config = dict(
    norm_place='pre',
    norm_eps=1e-05,
    bias='all',
    decay_shape='linear',
    doc_mask=True,
)
Each number is 500 + 40 x the weight over its row's rms, rounded and kept within 0 to 999. Layers, rows and columns count from 0. Numbers have three digits each. The size before them is the row's rms in percent of the matrix's.

# o: layer 4 attention output (transposed), 320x160, rms 0.139, rows 118-127, columns 0-159
# v: layer 4 attention value, 320x160, rms 0.16, rows 119-127, columns 0-159
# q: layer 4 attention query, 320x160, rms 0.173, rows 128-160, columns 0-159
# k: layer 4 attention key, 320x160, rms 0.165, rows 128-160, columns 0-159
o118 091:491430524467561494475576541479496486462489481544493511440480431469496470499535526482497579509548527413499506515522525552527493490504412527510518555449613550460477522593475500480443529451553513546461522550530473507561468459497440468548415483454538468466448507492498439506498548498466496501490483492485392479545451483475456572522474527499501476449538554465456532508478463522483481532505571569465489460588487441527469496519537435517460545514456527522528499456536512539497521482495613
v119 096:468425518495481590590491483488539475523528496493481511515449482565520513497381443478574440529520515454524497495549486418488489592490469495512457533528434535499511440495480558497527441533586511436530501525511489512509562547505480487489490527497548479427478488485486529477431464477519524577485510482494562531473472494504433515539486533451476546515464520437457538447526450501519480429503523501448573531449524561564476478496518544514449473446522509486404468585499465468503585515541541
o119 098:572486477511481453420501470486532489503501452491510556513492536486473511534563496460510545493576460513465509451546555569497505502503538549511523485431539516428466516540536538564489534503447494525486508468487459407425526501501476529446503462445459529595602539473477532525532429486461517440498454529513473445531552485537560485556526472462480462505495518523481462549507460494450521545500416477503473449510450434515547503407463428478544548611568509504542469463548481487536545512473526
v120 117:424473407459522538510532427485501467487518526518535500439545507473544523468505575528455546486553524518507476503557512472555498426489562511510463499435433482470502511467493438583445493487460523513478570558511468463517549493483438508453481573454472447469575484501530534486536522442504476529521469532533564469470531462455492514508461504475449445490496502525537546567513468526521533559516431538545447518438554457426590479514532464513514568419479492501503511540565554458409472481544492
o120 106:566561566565453471474523579567458497489487417528496488488493541558465480498545435501575501573529483489519476499513493470437593524455446480425439548524531512531534456497525534408551445500556472511498528490454522504464449495489555472486476442486489450515527479453524472533521518574479515437495519515511438551452556473497462532561503486474504530486514491497460493443524537470527452445477515457449573515513516544562411550546457520526515437580524534523544460479521502472453502487414518
v121 100:488472518501503521565532484506505475469503480572410564552535515441550477506504481478479463507519527512503561588498470509460525535471513458549511493548417464491520462436395524515505384451483463530473508602534478495423530466471500468560532533516521480514509519501542498520468461475505519540499504548421521450523461518455430514529493580400526502522560520465496514512510441508495537533469423545498560538443470431520463479600553495505460538507471453479446451530552520529519496474550481
o121 098:511469475519532468491519436483511516530559443449524495452488534551438530463536490510570527492458527461418412467490525517504462463518498511471453478449547522538553537482544483502495473578506524484506485481529495532550537539535539526424402489492555596499514555463430461520548482537457515518533476426539533510479487521473504463557540482511503518456459485543513467530515494546530475484459521444454458470630544473452502516366402553514533520490538544493500505540522458433459533490502520
v122 124:400551448553469474468514530450486494507505545544525515421480483563449541499484480516469472495460468562527500545529531537476524556414488413480505443529467465477498550536557555463515510521489515465630492510492571521499455491547524486565559466449559489548466473454524517491478570499522466489513473520489504545568468468528526486446491456526506477572447485547468496470570502524436527531483472472467495489396502467562530496452493436514522487436528469543459480497549526569459449575550483
o122 113:590361501459479458552515503489493516434436522461473508454478497475591439562478511465487487479495476490444473478535447453480495442537487523588518552494560501521523532390540465519483530530500495575442536455495454468478487551552541524475565527493411487532462453555493496491559521569509484471528556554487463455470462569491542488517506502456544524477456508531467543508517508484539515489502460514517487551493574526482506515547552585472511506518476573464432564465457468485524460469497482
v123 108:468474508510539538523501575525576543470490505513439517513431438490493449562456568458501476461553545518459480463516535524472498513526502504412459508524466507530487483434506516490538525552544497537470541505530510544542482504534449546417461528513486519509533534426490523485466510507469471543424540468573410523474522566461472461550417488485495499492504558528422435579572478491520499526462530539506483497418560508488472507486602426467556477506472474540401520542473478588477482492491486
o123 112:506522470438451511475500426466495445467465545525541505550522531477438577495508506500522545564504508488462469451516475437524447488455477486510512413470463473461530525519504462482494492530496535505528448552437503543421446473493505508553539475473474528490539501491490447498577507507433530456558461507407598466544522506492476529504558524461435486505515472491646605488504479472538490531453474534545505516617445505514536499513418537568473471502480509531523514480555526445518553541501509
v124 105:559478538482495484462517487538553481519507499515551462548614459473436503458516470551397489500536416568541468507496515497436447463596442489447499526427536464476533513485515528490478522541537513553489523507453517462524505554553470573425488463462534492530409512488486514418584467512560453553467508498477468541528507490487503541553450549526527437523496545525558479462556459556503462512443492461530553503518516517416457452500463511492520426541450461542468517456506493523525528466486459
o124 115:499501488507508463501441521509529519498425462482512516469463474589486555488530581448508528521468553447461531532548531508505578507452481587478495414514537532441498484471506473535514528534484505507574477486534456477467519487428521409530513538534512452437550541503494444496512442500514528438500514526464510509467567502507495523494501466452508468471502463388521538504503488456493568510563564567594487514443533544561497438491497448525522454439527448504514454430450476434502484590573532
v125 100:470460510477395473551477500485547547423452494529498528482513415458486501463563489542561564450497483543473520496454510465533465535483617516487527518499493469487514450487433464530464482432444487476586530472505457516538536453564538469525482503505556491520498468509510538548584450509496497514475414455503457496568521510465473468522512439547541498486486515494512447565441508466478570566505492482534464473548475580490498501474463551424509463583404525513540460526485505546569457522501546
o125 104:515485459500634533449553494456485524543448522536492474459514552498541501558424478488469482457475421425506421518566468461485452493510494487560446463516517548526471523477580534409535500501597512521541474519516530553519503528474410468445537530545528512505419577523543555472470527548528547529469562518465510524524452525463492523470455481515436457452512523532502543534541513503505440449511546507443509496500525474491540524551496458502506516421456512479494561483517472408475512460552503
v126 112:447477531438507530498485490541426449529477511528543473518517539529490480535472463532508429520481514461517472500464515521458461494443490518477476511496534473485512507544452568480417467461598484499464386480493463533438496568598476545487565505461565559544476433511513568515538498587537519475516516528562460470470526506412451514513570472523568503536485490515507385518590486527520548504565529488497485506483472511499502475490521536585514520425482453521548501487540499505508441502464416
o126 109:545544420562463472472497499480551544483523462483460546551543372510526456481476501431513545511479497462497519516471456479539512601559449568472513486511503518513497493426522473599552513505479542507521540560499466496485514505461533399493489476516494454496497575469463483475533475474495568578524487494461463531541459497528516516535464477517422562483550496441483606436448498488437521544482528446499496431502504490462557499492471517498516521522461460494461467435438518517513530564577564
v127 115:517462567559521501509515421424410566485476546515554453514445520491536471503507487468450507457545449526497546496513478506460470465521459445482446485452487478561569481501453492448479499498517501545505528446498402518479428451525491436540574486509531516546555448539530499449586482478542547541500570438550512430523444536484607529506494492475494441510443545511506449539563534526567438456569520471466473519498496566513503479506469473563530527495474509505582483516487506532442491462527513
o127 115:513509418517467461454468503520502477440519444450483549543525464493448541472497524497532439548526480455488536540503517549532508593476534518590570552531504498527438461482572527602520432522481550567469448516530543501521572513476490514447501463547472472491539572444475527555458519516484432511458498490465455557498531475466392462532495451499494560498494524520546485450495496458410536472452525488495524505452482448476441513564516571470541526488458515562465544528469529461567493512448459
q128 098:507501498448517540576467469495564481547513471494436518501531514445464496542415545463456522509482458508502474499454548484539512531560500454465436423481539538557452461532522485500537512531528414476504494522485497521505538561576560461533448475543554474462532559514486491513587503497485500359473514479631478488527498354480455486461515535486541465505492532486453548485421496490463468541491536484543525461552491537462525562464513547558524460500521496527506464456506489498503507483551473
k128 097:493463478527508642498463531513495430502513500481461443487487527505545468481449476548455492527482479586536547461598459521489480487556478547502545489497497497504490514535560540508481607466517471437431562511512461532474500499459508500532438486552488476457505402478536538506524517587478508512497537527531455491555566395518522569508553476499467445499544528550512543516502553548487454468542455478471456519525537464478521534431488495456487400521481509485483439431449496509477458511431520
q129 094:540599474469529544486566542487482559509445556497470498383489500503547483507523511492504520520520541529492500499474552494433562511515485489454448526545514489454544460510489470572483477487487479533513479460519434429516459437558529492492545452469457549476553461498536452515530470521537480602522517464459503440569479521439494496476413501514525552493489480480464487413479529455462510486570461501573419497544475550561520476553531452508483428493484571517478578507558507471522399531528498
k129 091:514516480382487470473528468488538513514458505502480477449492515413578493523519501450524458453489510497438520464544630477504486603516527434443526554525521453467486505527468450525546455515487546496502563469474495413516516508464482470501532521461576554472510445493477533501534517484512563501435385466567539556589393486530495456467518513541560513538451502508471504506555488513491527505478487579538454500515440526512561482503522469568500479509478537448475461524501519529523460475465471
q130 101:502619528556461541495435514496417530505557496446482528523530432433480449557442518533369543471562462450501455497471511475501526538483475574486490513529480470501432438531486479498506503430473535555593474485537492514483496512519449490486557457460449451542529495496451451465503509493503425499586517518538567464512478531495486520482523502536519530541472534514489555409480490506479518427475486523528497440521480503530523511562471531464490457496485523509547586542531491446468504467601450
k130 107:543521479529557515464481519487488511446508552420543478512523477441509493548480509479495521429511516558472459444524501532511456608465507556432520526527481403462440506519543539468463474458503515550479490444489530447485459562451366522512530504499516484495504490417524489480490564601474473493574483516395542482496455540501573465458488512461557528469496524479509539476521507558486472516448513488491526472583466541528538494488537483507507410484496540466571511543465535490507426472570468
q131 098:470526503518484547551497418490570552498525468507458454554527506539484498493569552461490451422480610404558547547480490454513545496543538533552542486473483482514463519452485493510520477482450510601476547494529556459515482462475522498553421520480555491470516475518543528475482513502499523458553490545493507491514463443519531522552565468500462421519539519545462508487559549588495551557475473484471502495508541464457385491497419469464469486500489570448488533507479431497415460449494472
k131 094:513493533515489500517432525500539517490465481459454448527536471459488532526542566531487442487508505498583502581504528444490507437559461547426497507514434521536493477572454438521450537545556546491489570444548605522482476515471430539491388490535539501479507476451489468486494514525512516494576553453513500475526528526467486516546522494459501493550463476559472469480444477467513437566579540442500560525522513452494390487531442489448489455536521549527488554541480470484511465423516564
q132 108:543549514525496479505504448483543504500410508502477531499526599471547487456471478443483509434530487490480473516587480560524471551522522485545496483508538499499580519492526394511529519518503513522443532567531492545527545488568445493426513507502511427513450553523423466455497479525533458424499572484592490547442507530480466458505515512504458504603536562497441565515489544584523494537483532478496554427482498458483507473502449468526511533451502493449477513445437529541465416430483512
k132 100:585509497486509520512472513537591561509461502429491471497554504511461484413529505537449474437527535560495532431488457553462427518542471475466503518508589485509537471523574487457496594539524504526430451480461532517461515485482519534525509451504506392471488543426471459492463520513535462461460563511504463536566397481458476509572490579462497553506486547546517497470456526567511571506476533425528480516515530485504455479499465506445521464474508450462490545509464483545567573475501499
q133 102:528489518457505534533494501557487515551545423490488457493475512507512484478537463465511548533474549484495496530531593496523466508548521535535424448454447546472567483516524405491506479460490521533517494574478489487492498521463553489527515494462486500525508528484533499472387466483448504447456589602515481453499570465455490497513574540510571462476582450412500583494468501542509429548466472513516506479477490449442516539441472460542421462539527505492539560569540496507439515526578459
k133 092:542477506507529517416513517508569475550450580480440465463521537505546443527475507479518482495535450528459572445508503510522503463499547465474485514529442550531514482553445510500452537552546493509465533511479531456545446527492527551482509460496447462451478477513562511612503449456436566523487568515476525442558598509553452472432559478479514462537517511472523536533461561601469475477511550486466442521495516502523446534433479518500413535501485437535463570530571447482494498532460533
q134 106:504556536452503528489499504451523477518535501506438496536530553457471497509553420551481548446460491491462549532570600455521512488552516513482491524485490461492532435476437515449555469442528439412505561425483525488509494477524515479484507462479590480531489491561538537550490472433579530501505463506530517533574532522494513473589513565504482538433441462492483462449511494481522431524452460533455461430469446529517479492515490503601474509487479525445406579559491507446462549491518480
k134 104:493484469515526476527514567521465501531440486449497520486532535517453477522512474556479411482493483483512511573511467556480493478416477498478514509544415549478509504600474528431466482551510487513581606489514569527486536530541555474483586490560526446473440502447476539457495476517503588484510542484546492541517465535536509443515482497467480479553473431503579574480559483441481485519473541453464508516456475504584482535504498454505460465478502509448425480523540560483453481513388557
q135 098:451485481475564486533539480451493478548502445476533503567482508461553529477536471549492505519473475554467435451501447485431528509489478477505494502538544436551450472465528541454537485583562457533468572460487591491526510558493527518556481530467489552475523481452522438448475461547411517588548471437410477441393579564553541508507552516463519508548482515471577459489475486567526471464515507477455456531461518489484452443536495543480531447469527536516529480509529472482501532477557516
k135 099:548492498593466580500563532444466527475449496601535501502492536557521509464536469511565425525530538552502441517440471438497559548516515510440550509463530459458484467459470602590473468475477493495521509555496493467546549435526521539440439505508496507483468531463516455534500545498439516483504529481564506478531481522530516536523500413511512504537530487489496454518466525429469526448561506431520514428512487491440482478568526499495530505481442449469511443537484521402512601518453518
q136 104:494512467536491468535485535468440488504485452445485508487528439472510487482558421588538523525534523506531529528479482439494468497534449498549493489512457416494542555516473524507478439588494471518442473508481499502523469463505480492571589489520503478466423503543524440495501470469535482601494486501472472446440478532543556500573536527479496481554388417574540480522506538596506526554472589558508529514467486540491475536512395494554526467477485524424483467548473524472487511563474522
k136 108:535523482567469488443540555442425529519428481437527482513556474520461528513518519536433552480528475410537450566496452480486466513538459436516543557502503478457506420510481526469384505488508462532540517533473515579463469501475537428511531502473535506521503578523533504529511541430543546528581414499530505550542437548504539485521473465474440477495498451533513512566468529497468496488487568528537494463464546493497525494508476506488551550484443499460487482646531489468477542514446505
q137 095:407512493547547519549463496448455449543488501491502536461499515514577475457544456484584542490497440451444511500541492497488497493550526544424451464540500514525498526469500500556544501540499522530520470499442450485405455490539477568461459578545478509529468524610544435550421510547487553498556476500485487468489538519474508506475495508545515570478533536546392464487556471551484474466557478429533469467532585525455476520585549553496487435440547493491490529456490478485509464528509511
k137 091:422511415540477458533546544564508497506467518475481421558506534525536448496491511448544506473452523572534487475456469466544514537453448498492538499477532416550517548479523543436491443545442515553541514437503486489489494522467439509500432511510532465440605519476528495536540473397512482504434494471487526470555418532537543541493508552503515535515539532507474459504522451420526400520525476462506494466561475512462522481554535501436542474486515461497511541522593438536501501561459548
q138 090:502485515545496522448458481481433485467421556421485455505444544534472448532482510564519496521501469487526486477525481534487527539416526447464567564452523575494505441524535572513499561482528449437531459536513484527475470448531559515495442545530554464560485452452526428600526561516518537549482447512494471538537486559432474491455466483506481550497550518520407445527502488392476451479481492510503533533509485479485513562532471508528486558478461435509471535472561536430554539514516540
k138 092:480589523436536507551467480501466447526468511508484537484458488462406456447499476497532517523526492400547579532513490474463527497441492450519532517542471536514510476513606514433526464530509532505541513498484521493473489565449437510443429484503546438498492500473532565447458390529509515520495523521539477580522533508491506516433464516513470506478547521471475549436512594468471560495361501465457525520493517511525495537494462469494478539516472570578512472447556517498467569529500463
q139 091:495530404470445446497459510466517548515553502573507504457554501479511525556521552469515472518470580538492437484520525552516526509530518520540494504537454512478439445478512489426492570504462539501482555514521540466538467445433442523513486472446531576505475454489518510525515536476479469534463438484516588556380490493484538543504551478525479520524495444490552525506528501558506471473470437508402410466477562579440550499483478527488541457477504539540589530484523558461440441478471521
k139 090:500446471452484507566436520477498563413546515503494498455492442485538538509479526432555456601464544508434493512553532570513495518495461526475519522490449461501474481478553543480524471483518509475537487471477533502538487493488490519550517453441511496532509467453472443559480563511488563464514451513493491501431507547469467629493491528488574548588500498528477516540503441512441447468497514523538564487512588463488447500531421529427381575457456515512532531487487504495549511493566469
q140 103:474498612514562558547482496491509482489539511465534525527500474540498469408553513503507518488475514483438479507553502471447495573492383493411539465491472408481514520524549521556491465537535482453470519541562462456526486483503516487514500497412506527516562442556482488456453536475578516480558464468469518482468489592522481510476541526589477541499563495510475547474551463520463514469445482598418525496554520438527395518453512515509484492520527519447549471524553455490497500468501520
k140 107:440639562504541459566553502463489516473510508476581510559556507544527443535478554399444472490498554484525470537477422532481519507519485459445509463505525538458550477525460520572459493527555429578457491477592500493500520525532470521426483467510516424508508546497464481457492478493503547504524548492520495513469530501450512522508408497499458456540491469573503556490495508490495496451434539591496491515525432433508513500473460543507433583460533420467485516507509475517512527512467488
q141 107:516494552462523527572475487455410433565506472496503443502559538442548460534471548498472516531469489465475487518519572489558510522508499495523542463438465537492429451535481543524497518556465495497510451535562474482499479493576539499469545440487399510454479476487521486568482518506561546492482449539498455490493470483519449545479486486457574566476559453516491478465501517470491467464531447501456420463499576504560436550537568626433549472492533481540477500585472567514527503483466497
k141 113:526544561499518498563477548447526453524445488548483518495533492496488436464489555444518504492468615516451563490550516495528493461528526504493428510456474488581460502518514462485500482438572550465506544526531435503559445527475464541452511506483482545484457472499494536447410496494493522527451517530490466517522435550504552556405535513580592511531586498457499552503530477487460427415424486463501532483532531479499506526498533465488547451454499503522432498580476514506451536524443564
q142 099:489491511457463496497485514584495459501470498502511420564445501558474472547512485487472554554474496466467545513525535431462520456557474588488509384482484465535515536476526546490501493490547489530486570444530525507470539567519503542610463468534518470511487440512439527454524511456428505483572512418432548451499524551536474448508501537528449445524515495540553449533455466445431516524549537515538561501534428518509462446450540584522422524540528508535510484447480475481525508453489521
k142 109:543510478532498438483539467489545484485472493547503512504495490587524467495454483555463492459479456514500448534508466534537561526535519563531483544511498477461497511495493490541489549508459497512478496503437506540495588460531492445513441494571480526544563455484563483422507555455551518473451460494490451444456561421489491483525420490531525477454483435463547456425513538472545467497604543466467554504486450465462489495553562519559498457596545482542484519485483563480399439577547549
q143 101:458454542490501485560510447511545499447452589539481502468561494531440557435440542475570432480504457521520489470547524539507472476520477471497515519508458561551498607472487506521520402548490534434468577500530543530466532493507449520448518412522455487494545507490450480479552500449493423532490559425441515568553451515457589565505515518517504515458494556487535483544528450449454524499493507504490515478487517467496467524474512516428471566460485477531473434481592498521494512465474572
k143 101:463497531461459446594503473439530534488520491441453507529554434520560513483473462506443513463524471485503460537486504491459503403532473533508474521500514577485533502480520521598531498517472467611452546542445500523541485460533516462419549527520452428548486517600515490519508500487462490498467512519542500465479463522533505505518533503533455548532530570473493544478566534495494568474487456508453491514488515463486490525520451473469483598553467423550520413468515474534470468373448547
q144 099:506582485554473482466491503548529499454492503464496432466433536463439457505479470503446535510529462459508505524471481472442512530545516498503468487450551533507478487552418477402506531433443507558551536524550536514512449567554557575468439494515541537488506485482512519479506439507510523463504469477515497463516514570409455469529504524523441553556602591554474457560581597534512451470464506511498528533581514485465533475531449500407476504453508493431536505482510503479531499464479484
k144 091:487491531538477603491538442484537495516510510435477455496563511461453517513515469485495543472449538474482490551460542481528501519571492435449455474482467558534511461523467597410494434546470497469503485533515543495568455500434453536484499463525560460525449482458473470440514480564522473432462452505460443530526540482479520462520555570527513461444517518558517481480523543487440510560490465475586496498505423486482500583489556427562508478462554561480541437466490493536551551482572542
q145 112:554518478522481521411443512488495535522460487442472490467548531450472407450473498508506513487494504501532483509441569453521501516589525515519456490539514524517508509557446471491444453507499529508366527506471553505521562513476440473473511525484441545511465466451569416558434437558478510567458492423491452497535473543452550562529477474556519531520591502539485527550504522536442539427498518565464553443540486537501527510458531508518520472492543452503594509537482477449488491495496555
k145 113:554441447474455445487538530436472553534464468487454492501498522418486517500506535546488577502480484450421491452472507504578422616554543540507453514561486476510530431595480515534492476504478571484463507533459519484470476471499451486414508490444473518591482477553529481544442497514469559500465508492487492500492494519500549542457420471467454577482537548489494525534565527495432540493494472518479434505528512469545549506523521514506465503460549452457463512580506580539534571464511471
q146 094:573578502600480517528495604476500399473501530478502498522512535495490502517438486605491430520487439518506540529546523545412438530500443439560496521409465504531544490472463526485482517433465488507481444542503504554554476510552522485505543525547456489539433468470487526496461551508542486546456531508485527495470515552532490481469487522530574511413492487526531547457500542450524506529494483497499511462416450461549495495491493588525472504484525400473397500444477472480469518531518493
k146 096:509437513553520509535483541472485497482474509526516502513487504493531556476421450553492475431481420535575516512558444524440473566529451467566435478552499544489551550531481469470482515434621454517545509472424460475471510563465533508576525526454488536498500537464549564461591430408501459501466559475516507513463485524476518450458457528473490518483538504495542541465447474457548497496441481516498509445403530499506482557516528556530468456522577451546474502479536530473488515549507528
q147 110:484507518462463467514479475472498532518569437464491449555544477496498456509551536599521499531461518516440514523439512509571501494482495435473500527488504453492468498514519627484465518510507510492528504519478484503564507396536501541545487532527515462469420509504555599569501485494449510547519495479465467411451423457455454548455528444457480504476468463479454480488481471537529428533473437506463486533578500594509571514508534516535532467569508536515484516494569456480571517412522542
k147 114:532549442445443517519526462482463447527473460465567510524452497470531548460534550524526477633463521554520432510510514540561561514488497518510510441490487441529469533571513572493414477461458539443514512492451508593506471484491521548508505415607558522468457475493562526502490469465519575553470490481481469533444499507474448534506504494497547501483518412518496520534462478527517501547454380586474473493485527471525577509517537482471451493515449510496492498547533487453441474505505484
q148 095:480508474444460521542455541456441561496540569543561434551484524528500499570602421493471508570436554489543513516525503551443475428507450478505545547558473494499433537453477484486484471497524487519420486422539478539531529467421542452447501498480540521442452512502533550484488533397548525540513448447568476514501511470523521502525496560434492516472493472517526491515503516562546496437570474522510454465515560537467445482511522520412522462551511482489506466483508542521523434518428514
k148 098:451521462513437465600461497513495500503572482577446466473503506458525530538563546473527451499416566444491461563470559531506528517523487490507440506487452567502515503447580491523517398486496445435535531477485506535467437375499496515531457522482540554506462543493450529523501529464532553490490444494499483525477502533480488530472498467499512417459493468519470487427508353545496494504517483583497478537457528537514469524520523564493535463491507553515498541525466530548501469577520529
q149 098:579526422536522512466534532441438512492439488506530459499485503490529520511365410563497481488527466498536498464489503591500412537505460457528543502468536522446458466518538474501553471566515489534519508549465438491504443504471511528548416501490569501497500505408483456494586549480533591550507483471458524513510497476451608456516437532480577502486471451566444544442463459524518508499533514513435483465525499492489492511473458513433539575512498516489534529513528538489521480537500481
k149 099:547511497515498511487456568507514587482486449476455446432520463451475523458430505562474464491612515457544517558503451488408498579569476409494472511459494584487471421540468528506561555485488521446574526466517521488509474501456517486488456506514504496501533535598496570447480516500435532580570481460512553461517500538456549516465463442511539486493503479518459516457505520472447498490503539454494448494503488579480494533532557464519494507433478498554453453553557482512518542555471477
q150 085:468568503488547482487515439468503493550468594474505493408529449542475552466518558476484489488475427462540539472526541547450464491536563525463440524492493561519476559473542449543613541467487522488476528525469493517502575439493493554494526501507490546528477519482496479455493507466509565618469501516531451462431492432477534495513498456503521459456497483519476546418497450431432487465471464433515494524577534502523500521453471442493463511546621580552499494540492480480544486511496509
k150 089:411499548514529451563531477530499471507514476484502457477505525450568500508536511457503471472442412552480458458504457450481486580497529534497424492469438440553539512549525496521531532531462502508538476461432489401505488408563523478464438518529514511470538413570553495558566518529504500544520528523500483529468516498511505509497443502541524516519498499486448478460539497493534495486582432468422456563598526532527469506539480464476463470627474500514474495485508461476577465434488530
q151 098:496521511499459566557481476468467527452457587532478511518560423546532480528442519513458427471446535564495533499440474509452454458470496457545509554453529464549454554534488548465461476452525544521459536433516555543566452496437489540548542581518418529538439509473553539451562436475520466537508494475457449503496502490522521536485434534437512585477486493545458563479526505481487542507523465491484505510549462455575575524427530493543512435493519467466531514442456460487520489488469544
k151 097:524497547533497477513512494538478564495497500563492485487437460483536509512533534477478448426463481547440474510507526501474500513564525536542415466514525417432522534586549537542473423396517557439585488444471500473455520487504486533525461515524563570522500467506492526551542466443491445528534521420414547526458528542509488488458448454502463591480510536530411488527553493503445541489497433523519548434513523484547545512444520450491481452531544512541531505501456542501560532483458529
q152 096:438595454539523527512573418476540532463540537552508536538486485501479502502516495464507472564516508500535537516487494520457495509548576499535499573560460478504427523413498551497485497482524484467555496482465506466458575538482506543565444479506478456385514497475541494553465549507499530500461537471530500503485573497512448512507497419520525547449554483478542540427491451481456490478506505497469512481438588445485452394573483518439523564499528473529492545518479505501481458375512514
k152 109:450521467463486600541582548404536527484453512460490527508550493469473483454498485481479509484466555519526442492498527455483500512540502463532505558509533535580539592429484439578551514497518519475456498509462493441520574510531465508536543488523495546505440557453514547510449535479491499558519581434512476539488489537512544515513518478540516469443529508457504504564437466456510428501506481457491435425476527541559492487530447477481523403525573539504495465429491479511443400452480515
q153 111:578545547517502477524496424502549505524570462496438485502468548444506555529489545545586527467507526499499443524494512472549498541562622503504525454469418508511491491418487534422513538449500469453548583555555517475569511427439462511481510532491490508487475510540508514541445446496484516522460529523462476532476501466443519419550527424517448498487495544437558495515533530481469508561538478538464512503410517514478492503422525517517496524498453536491528452513479502503551462446431410
k153 109:458533522426469527480414467442499512525394443491528532499482557514479483509566514588518491506461531534474530505552559519532505395458486516453461483493502559564538548483504486511514459466583572464567533492499462520521543465548513457401559464453510496534565544507499465496483399497450536439513513479533432527446561507450491468522494555526520500550463493498592521521492470464460485539502515432530477493492566474510472490426527500530483516529456536543464483497526513493498483406543477
q154 094:539496440468530582472488543498487468500450488499469515511433487509515419545511552454498447503560510512499421507501473579413442539452444534510523535580472485458564514479492561488462545532525448534511491508504527525453546457525562514462554491506546490513518542420440505452535527433446505556445527506529544503583543525525458538531523462436426526560510537510514502500504514524530541460471473425414561460521491465463433506528487499424504452537512523515503477584473551495515505446459568
k154 103:476566528458495547424485464479509481496453580475434512494481460465494541462495517489465492460508501466440475514474452585475429494525471542554528482509501462473564451417543445526475498535505413529477523546524501453495512488487548510483498496518564463547542521477467499522524511479566524645536524557525513488569454527527468521576520550483434496480479449434543422516506489490482513452470504535513457487476496495425486553551419561520505494470455428511602539492457517487492507513578535
q155 095:524469508485538442537476463446488514484473543448459451515493511495520466452528498554478545550515511482525476467533455566431452440444498526457517516562497522504525488560477555536498539547445562577419472463504495451491493509531516506489477512480579534466530501458534466502420461502567555555541533458494417490541531530502474504560469577520508404519518456494474479522452539517499515484542513484531389522504498521455487466556450496410432481518489552572464481472547536499563430534597508
k155 098:520467420534456455540492440498554467443503480521416426501437545514526499532520528509502462527497554468511530504498562484487436541442574520502526476466462521492415426497490522517546471549479483487491602474540479487454460473564460548487449502421589538495531534561495481503518485436547501507449458497571471466553466527455508437498527533549508482461473495533416475490514536465582527459558533527512554551489516567445453465555502492544506546487444533564508491547485528453553524540528525
q156 089:587558449464518480522558555453471403487449500477495518450456503446474536516494561593510534529517442460522533487405440542469453481511461531545455445506488597479540428521447474451483450565441523541452477482494505425535420519565510523525534556544575470447517518498467512558510479496515471518419573504492449503466497473511435506517488506564483515520536518545502457485484539544530480456480477550526469463534503462472519491548475586482491463451503538519511495467489535577487530508482455
k156 107:549452470438498563487439544491513419397468502446514509436503479442485540455523510523478580454438510465493496515495475450464432465460492428591468434541559523537529503467476539446485481537524493493479468511506482491580467470435498525542549509510488531485510557508542543473519513486508501488430483526492495473597515477437557521537553537562486480529510470520494471561523487496521448466524446554628488482475466490464578522522554460574543480447492498466524434517563466559498505494512503
q157 111:540461477513558435537488606523470446516494456545489572498501538525435484440380563478475495522509497543506521501464546569503527516522500471534490480416530504482538525505561544488480449447564492521495464554498486524469526530558495527449536512491388527497501513525528516505508525492509452577518433547475476417547495479568515528489511487493539495375515521477536481480496485496521489554473449481458494492505543536484444547500478496444455542526440503447527446555447430593537471481438510
k157 118:525498522457549567508485503457476542529495528546499528598504498523629589505449507467472477516557493526480501476507494481515481510490453530544496507536529518447510518533470449511466488509548522470540444529452437517515531501493510459550510490498405485509461512547454466474579485446513489542534421408487523509500480489552541431568507447486471443511438545450593520439493509432558481455484425506489460524496483486484513543459511461402502535499551431465524518505443515522450534507489607
q158 112:487551466514457545505528506480521496528575544439468477489445483522528503530550520491457492549538536570519462511530548553505503484501468508511495545517416480467483550455565510469533520401485530432534548544443547578474473424439568478453564456501502472503493548484474535474554539403581469484444521500487466464494533541510483390519545523454544503425484452512536529485366497464520437468465489566475468552475517526493553515516505538461469478549519513526540471457489496506484469483554483
k158 109:415496516493451528504519456473489482491500491523486551431438494492554450554548506400477477523502464532433524546543447566490508456475572481537542462544409538512510570478535490456515465437523474593525506544450524391455532510515509467486512515519458544463433529578487508493518536490486506507528592556544493507468504545516571474484550510524503438494478457563510531522489446550481490464480539562527432483485553522540444490490459500500444564493476457571536514479431494459456542464506451
q159 102:421474505530461456495459466486497530473499417459552511443549516543500528444523439508515477536501423522540544504471474408546519505500531540516440471481509473523480517573380440475545521630503515558478462535461490546528434440501453449520554523602499514549531499512473497438549440491466481516507499543536532501486541477531579529515551506485534456480479514515474531508469509554467496492491571418505503512536450470513493538397523530451503434489558513467537480483489502457474491569498517
k159 101:525484511597502479453500526488457494447502413494503480480597535557565554524492461553453510494548439471514492501424467447559532532565479491461470504496543473468449515482433530513487518471437462515536479552548524505516413508499503463463445543556556454450616493555547442572472505455505472460544430537470510459543521448553496546505483502479492487460507500495468481509520457521409488462444551485489481517477520408514499503465494507502560528538496492518486545492520516471590598522507542
q160 105:456507523543506398482515466497517475488482508489498457544539515443413454532545428509523525472553560461497419533506461472489445498497481519597528454539428447505481470518575470490503484464474537463459600563503540501519487471513493448448528558473531486530469492572474465487614476487523531477586521514573473545502502534431525501467502475451516440520468487475459499456517535455512479519428550581554441511506469537570568540520510512490511569476512474553441460490521516487524440484472485
k160 104:486496405486538486482483484500490447585531442462538530561529523581444449531619527554508547548562490551512474522536504471472503465518502524542602533521476535435440437529550504522511517438460530447470498521466487480491537488535522472542506479515509440524531457503508440519448451621530452498500503511575416469471491531415462479484469530486545501483489469460453484468524544586450488561440521521519503568509500560489436493496501502486495533532557454569484466505476521486474487481542473